Weights of a small GPT-style language model, trained from scratch on English Wikipedia.
Size: 10 layers, 3 heads of 32.
Architecture: RMSNorm before each block, rotary positions, untied embeddings, normalized queries and keys, some layers without positions, some layers without attention, local attention windows, shifted keys, exclusive self-attention, capped logits.
Training: 123M tokens, 6473 steps.
Each number is 128 + 24 x the weight over its row's rms, rounded and kept within 0 to 255. Layers, rows and columns count from 0. The size above them is the row's rms in percent of the matrix's.

# layer 6 attention query, 96x64, rms 0.312, rows 0-92, columns 32-63
size [ 95 135 104 108 104  97  95 106  92  83 141  81  74  96 102  90  92  92 105  89  74  81  93  78  96  68 114  85 100 103  76 111 104  99  89  95  73 105  99  82  87  81  94  80 117 126 125 114 118 130 133 123 120 114  97 108 100 129 120 134 109 131 107 145 166 113  94 149  71  96  79  63  81  57  82  79  58  88  76  74  94  84  91  85  83 103  90  87 103  76  79 105  83]
[[117 112 149 130 133 122 152 101 105 120 102 144 117 154 170 137 170 133 129 125 145 142 125 146 150 124 170  79 120 130 135  96]
 [104  98 100 131  93 153 119 182 166 110 172 146 110 140 108 130 128 127 110 136 107 126 138  98 117  89 110 159 131 146 137 125]
 [137 112 143 127  99 160 135 156 161 113 171 145  69 145 128 154 195 110 107 132 108 132 136 128 118 105 128 122  91 143 147 100]
 [131 116 110 138  98 153 111 182 166 104 184 127 139 124 115 127 110 126 107 131 111 108 121 105 115 121 132 162 117 136 153 138]
 [116 122 161 114 129 143 117 139 158 104 153  85 138 144 146 156 146 159 106 133 138 115 122 130 123 136 124 111 101 129 175 115]
 [130 128 144 125 116 114 103 119 128 103  97 132 186 156 141 122  77 166 154 133 143 119 130 153 147 127 118 134 161 140  96 160]
 [119 120 148 124 103 133 141 137 171 113 175 137 120 134 154 146 149 159 112 117 123 129 117 142 147 106 153 134  97 163 157  99]
 [129 126  75 108  69 110 141 119 122 100 134 145  91 164  97 102 128 116 145 156 121 114 123 171 129 113 107 137 134 120  63 114]
 [122 120 160 141 141 132 135 134 140 155 162 113 127 113 172 164 151 142 100  97 146 119 120 102 135 119 151 132  87 152 167  82]
 [131 145 104 107 109  81 117 120  83  96 122 111 109 143  75  98 137 139 161 156 128 165 109 141 126 134 119 122 133 135  95 110]
 [ 87 142 123 133 137 136 126 128 135 133 124  54 167 125 120 115 111 147 108 121 149 132 105 127 162 161 141  99 139 143 155 114]
 [146 135 129 120 111 113 107 110 122  94 102 127 169 159  88 128 110 143 161 172 138 153 143 146 127 141 116 120 158 133 113 143]
 [ 86 161 120 132 121  94 133 112 135  85 173 129 138 105 125 140 150 156 162 148 119 150 151 106 132 136 148 129 114 118 125 101]
 [124  85 116 166  92 100 188 142 159 109 157  90 120 138  92 141 136 112 123 161 147  99 158 107 126 151 104 123 158 157 142  78]
 [123 170 109 111  95 119 141 113 103 145  94  86 137 102 124 106 141 120 118 175 156 153 134 164 146 174 155 148 131 116  84  98]
 [ 86  96  92 140 112 166 148 158 139 166 103  68 122 125 127 120 116 142 100 143 182 130 134 147 128 168 116 128 160 140 137 101]
 [141 133  97 138 125 135 128 101 101 153 114  72 120 106 157 119  98 100 135 110 131 130 110 116 118 131 148 166 142 128 115  80]
 [131 152  81 120 134 125 119 132 135 157 134 137  83 131  89  99  70 140 131 133 135 159  87 157 109 142 153 157 140 140 135  99]
 [131 119 139 117  90 105 126 145 145 120 163 124 140 114 132 112 187 140 153 112 105 118 171 131 157  86 120  94 111 165 141 105]
 [126 117 131 102 111 105 140 120 119 141 136 105  80 127 140 121 174 110 114 155 113 120 115  83 154 156 111 132 121 114 130 100]
 [ 93 155 159 106 103 107 135 101 171 131 122 135 166 132 119 119  87 129 123 144 109 145 135  98 145 152 138  94 129 122  99 163]
 [137 133 108 157 115 114 128 149 130 159 126 156 115 117 170 121 162 123 132  96  95 135 145 156  52 112 111 142 129 112 149 119]
 [117 155 118 138 112 132 114 101 100 157 138 170  84 137 156 111 163 118 127 110 100 124 124 154  95  99 112 139 120 104  95 117]
 [139 149 139 153 125 131 183 141  98 102  94 133 115 110 139 156 114 148 144  85 140  64 137 137 140 157 112 168 144 156  96  90]
 [101 122 119 149  92 135 131 172 132 144 177 138 128 148  95 118 108 102  97 138 140 110 121 126 125 104 130 133 165 134 126 129]
 [106 122 128 111 119 152 109 122 141  95 124 128 138 129 157 133  91 141 129 143 123 110 136 102  96 160 152  79 133 159 133 145]
 [144 129  74 153  78 132 153 159 130 134 137 144  98 135  95 116 153 100 125 117  87 148 136 175  97 129 122 120 158 145 104 158]
 [133 136 144  66 161 111 163 131 128 152 127 136 128 131 108 126 153  85 165 135 160  98 145 125 117 114  92 112 132  95 124 138]
 [151 159 142 150 162 141  84 108 122 124  98  98 152 140 125 157 118 136 136 141 177 183 112 140 135 118 139 133 112 118 194 154]
 [ 98 141 123 129 117 140 112 137 143 111  97 112 155 100 120 123  94 159 125 114 136 126 121 165 149 109  99  85 164 139 116 175]
 [159 126 190 123 151 127 126 132 139 121 148 100 126  80 166 168 139 152 121 129 194 125 137 108 132 163 117 134  84 122 159 105]
 [123 116 107 138 102 126 114 153 133 134 176 129  65 120 122 111 171 121 125 118  89 149  89 121 108  95 138 123  99 146 162 110]
 [160 131 141 107 125 130 125 127 129 148 135  93 145 110 141  99  98 155  96 123 156  89  96 167  99 161 132 136 172 123  91 134]
 [144 118 143 167 142 114 155  77  97  99  81 115 117 186 144 153 149 124 143 133 139 133 101 109 148 129 156 116 111 106 109  98]
 [138  92 123 110 151 126 113 118 112 157 102  99 172 149 134 109  86 130 115 133 144 112  79 131 108 132 146 116 157 121  98 125]
 [133 134 157 164 124 108 162  77 120  99 115 118  94 155 144 138 177 109 134 107 122 135 134 137 148 112 150  98  80 116 156  84]
 [127 136 148 143 100 134 151 158 131 124 176 114 127 105 107 148 140 124 136 150 113 114 143 114 187 152 136 149 135 124 117 165]
 [136 123  98  98 112 157 128 143 141 144 108 130 124 143 115 116 115 147 122 168 140 120 124 133 104 140 108 131 173 124  80 176]
 [138 132  99  78 109 127 118 156 131 106 113 143 114 143 108 106 122 122 151 191 128 125 106 136 109 114  90 134 153 154  87 143]
 [157 104 128 140 113 114  79 146 138 134  98 147 160  84 161 109  92 135 130 116 139 134 146 119 100  94 128 130 146 123 141 172]
 [120 122 148 139 130 148 137 126 114 162 121  93 142  96 136 161 127 113 111  97 148 137 168 127 140 127 141 112 105 106 156 180]
 [ 91 149 178 127 173 132 164  77 112 136 136 131  89 153 144 159 158 118 140 135 125  94 121 130 161 123 152 131 101 119 154  96]
 [ 76 117 124 147 160 103 129  92 115 130  94 112  95 177 104 138 124  97 140 122 122  85  89 108 174 118 144 131 118 111 129  85]
 [ 72 126 101 126  90 118 135 110 124  99 117 127 103 150  90 156 133 111 128 119  95 146 110 176 132 151 131 122 168 176 128  87]
 [154 109 174 159 152 123  77 156 135 160 144 142 119 114 139 164 140 137 130 128 165 124 141  76 148 102 117 146 139 132 161 111]
 [155 135 121 155 100  93 153 165 119 147 136 169  74 145 120 168 164 122 143 129 132 127 116 146 112 125 105 148 122  69 155 122]
 [109  92 100 122 141 106 131 113  87 116 120 135 110 132 115 126 154  94 151 175 125 160 108 122 156  74  94 149 106 142 138  95]
 [151 196 119 144 129 104 105 102 133 113 118  92 123 119 147 159 115 161 142 180 161  81 114 145 136 141 161 120 134 114 108 152]
 [123 157  96 100  89  88  94 111 106 105  86 118 108 140 133 116  85 131 134 121 122 113  78 178 113 150 149 112 104 140 106 113]
 [119 155 144 104 109 127 158 127 124 102 122 139 134 115  90 128 152 127 156 144  94 119 103 154 144 104 107  89 113 148 153 151]
 [ 92 161 137 147 156 112 139 118 140  99  92 174 171  96 141 108 128 160 146 106 113 152 143  92 125 127 144 137 151 156 113 116]
 [134 129 117 143 118 120 108 116  98 167 136 130 125 131 148 104 181 137 143 144 105 148  65 117  94 116 134 182 153 121 122 126]
 [145 156 133 141 133 132 132 147 138 133 107 142 127 115 124 179 101 157 163 128 132 166 148 113 108 126 104 124 122 140 146 178]
 [ 87 127 154 103 124 134 162  79 117 108 100 108  88 131 131 118 148 155 133 168 164  94 132 141 178 133 153 129 123 114 117 134]
 [182 112 103 124 139 141 119 143 121 132  74 156 122 104 122  71 148 134 176 126 117 150 150 150 109 149 139 143  83 112 138  99]
 [142 122 104 100  84 128 107 168 121 152 120 121 125 119 105 112 121 105  92 149 143 136 118 135  97 143 148 113 149  85 110 103]
 [104 135 111 128 118 154 107 149 161 102 161 111 127 147 190 127  89 105 124 103 146  99 147  93 108 114 113 172 129 124  97 107]
 [133 114 146 151 163 139  93 132 116 121 169 152 128 154 119 161  90 109  90 115 117 100  98 109  87 140 123 138 106  87 169 110]
 [104 161 107 105  99 126 142 132 120 130  90 120 171 122 113 154  91 118  97 169 158 108 157 145  93 154 108 117 112  81 151 130]
 [115 107 136 162 111 122 170 107 120 123 128 114  84 162  72 148 147 150  94 158 126 118 108 156 148  95 118 125 143 139 112  94]
 [111 139 119 169 136 122 134 109 191 113 144  96  66 134  91 142 149 126 147 145  73  99 123 155 122 125 107 162 135 126 104 121]
 [143 122 168 169 143 117 145 154 104 118 125 129 122  62 120 119 160 112 138 139 148 161 154 136 138 137 117 124 118 162 135 125]
 [175 128 132 115 119 113 140 144 150 104 147 160 104  86 126 127 140  82 131 119 142 119 167 153 124 141 113 103  93 134 105 163]
 [100 148 145 124 132 117 118 107 135  98 170  94 144 157 129  96 165 105 165 123 173 132 137 134 138  99 154 100 142 171 121 105]
 [ 73 139 124 105 119 123 117 111 131 120 139 111 153  92 120 110 102 122 157 126 127  93 125  77 107  99 120 153  99 158 119 144]
 [135 136 135 116 141 134 147 123 154 165 140 112  85  97 118 108 117  80 126 128 144 136 136 139  93 143 116 182 142 140 102 125]
 [136  95  93 132 113 134 146 164 166 129 155 122 111 163 130 122 106 125 113 142 137 121 149 152  99 146 111 178 180 138  82 147]
 [172 128 138 164 154 119 130 125 107 156  96 127 127 145 127 133 157 100 134 123 135 173 121 176 142 158 125  94 126  90 156  91]
 [ 82 146 143 103 127 129 116  91 139 132 127 119 145  76 144 122 112 134 141  95 125  97 119  64 126 105 132 112 105 145 122 151]
 [134 100 101 121  92 146 148 160 156  94 163 121 120 181 122 127 113 160 107 162 141 102 148 144 116 131 106 170 180 139  70 162]
 [ 99 140 160 112 161 125 134  83 109 175  96 133 102  74 150 119 139 110 125  94 120 106 109  74 114 124 144 102 109 121 118 108]
 [139  87 104 126  94 140 156 149 170  85 172 132 130 187 131 133 131 157 101 160 129 104 147 155 115 121 107 158 165 133  88 152]
 [149 120  94 123  91 140 121 167 144  81 159 117 156 163  83 129 118 151 117 165 138 144 148 185 161 134 111 161 148 151 127 148]
 [128 167 122 130 151 121  81 123 101 157  92 169 141 104 111 134 120 104 164 106  99 132 118 119 100 114 138 105  98 130 170 141]
 [158 144 120 132 115 123 124 170 113 130 125 137  85 183 105 151 168 125 121 169 152 150 122 175 122 147 122 136 135 132 152 102]
 [ 99 138 138 113 153 118 149  91 106 167  95  96  75  93 139 110 158 103 119 125 154 129 120  95 153 153 137 113  86 134 115 114]
 [165 147 134 134 132 134 103  94 130 146  89 120 164 106 144 127  88 151 132 117 171 141 128 145 144 101 126 136 132 166 128 144]
 [145 107 148 150 149 148 165 161 147 163 167 169  77 137 141 125 136  91 112 125 118 120 130 140  93 107  86 130 143 127 108 152]
 [119 139 102 100 133 114 103 143 135 111 149 148 130 155 110  95 124 110 149 138  73 126 125 102 100 110 145 144 102 140 166 144]
 [103 155  73 117 137 132 148 127 138 139  51 101 124 114 151 116 138 159 134 121 177 175 132 156 154 153 149 115 138 160 130 134]
 [113 145 134  99 119 121 153 112 115 111 104  88  78 138 118 115 136 122 136 127 131 115 133 151 153 159 133 125 177 124  84  70]
 [153 122 141 114 113 150 137 119 112 146  83 129  83 140 101 115 108  76 119 134 123 112 148 144 138 106 131 173 114 105  93 128]
 [132 156 149 129 137 108 111 106 116 131 113 134 158  77 144 108 130 150 155 118 125 143 108 132 131 122 145  71  90 141 151 102]
 [162  98 110 165 126 136 132 154 188 106 175 159 102 176 127 136 157 124  98 147 102 125 131 154  88 100 109 150 131 111 132 118]
 [109  90  93  77 138  90 145 118  97 122 171 109 122 130 113  88 103  83 167  98  83 101 116 119 110  90 135 141 116 124 122 110]
 [125 168 146 159 152 125 119 123 128 132  99 153 203 108 132  96 129 140 178 118 118 133 102 114 102 103 134 101 109 121 145 144]
 [121 140 126 126 160 147 138 116 119 113 116 161 174 142 139 119 135 118 159 108 121 127 115 141  77 118 149 117 114 106 122 151]
 [138 147 106 142 111 122 179 135 171  85 113 134 127 124 128 118 123 184 133 120 102 118 125 179 152 147 115  93 166 143  74 121]
 [131 123 111 101 117 149 149 136 133 114 115 107  60 154 167 121 138 121  86 141 165 122 116 157 109 162 130 168 164 138  88 102]
 [142 138 111  97 152 115  86 117 149 107 159  90 139 161 138 135 106 145 114 117 127 136  85 131  99 180 151 153 132 130 149  72]
 [149 150 122 127 125 118  88 158 130 101 149 168 148  80 144 118 113 149 154 115  93 132 107 135 120 111 143  94 110 148 158 126]
 [142 149 112 130 105 119 148 136 102 113  60 100  72 140 122 126 130 134 119 145 122 125 112 157 154 146 152 121 142 115  90 130]
 [115 140 105 118 146 157 152 104  89 127  88  80 127 118 128 123  75 115 114 140 182 131  93 115 128 140 148 167 145 124 110 107]]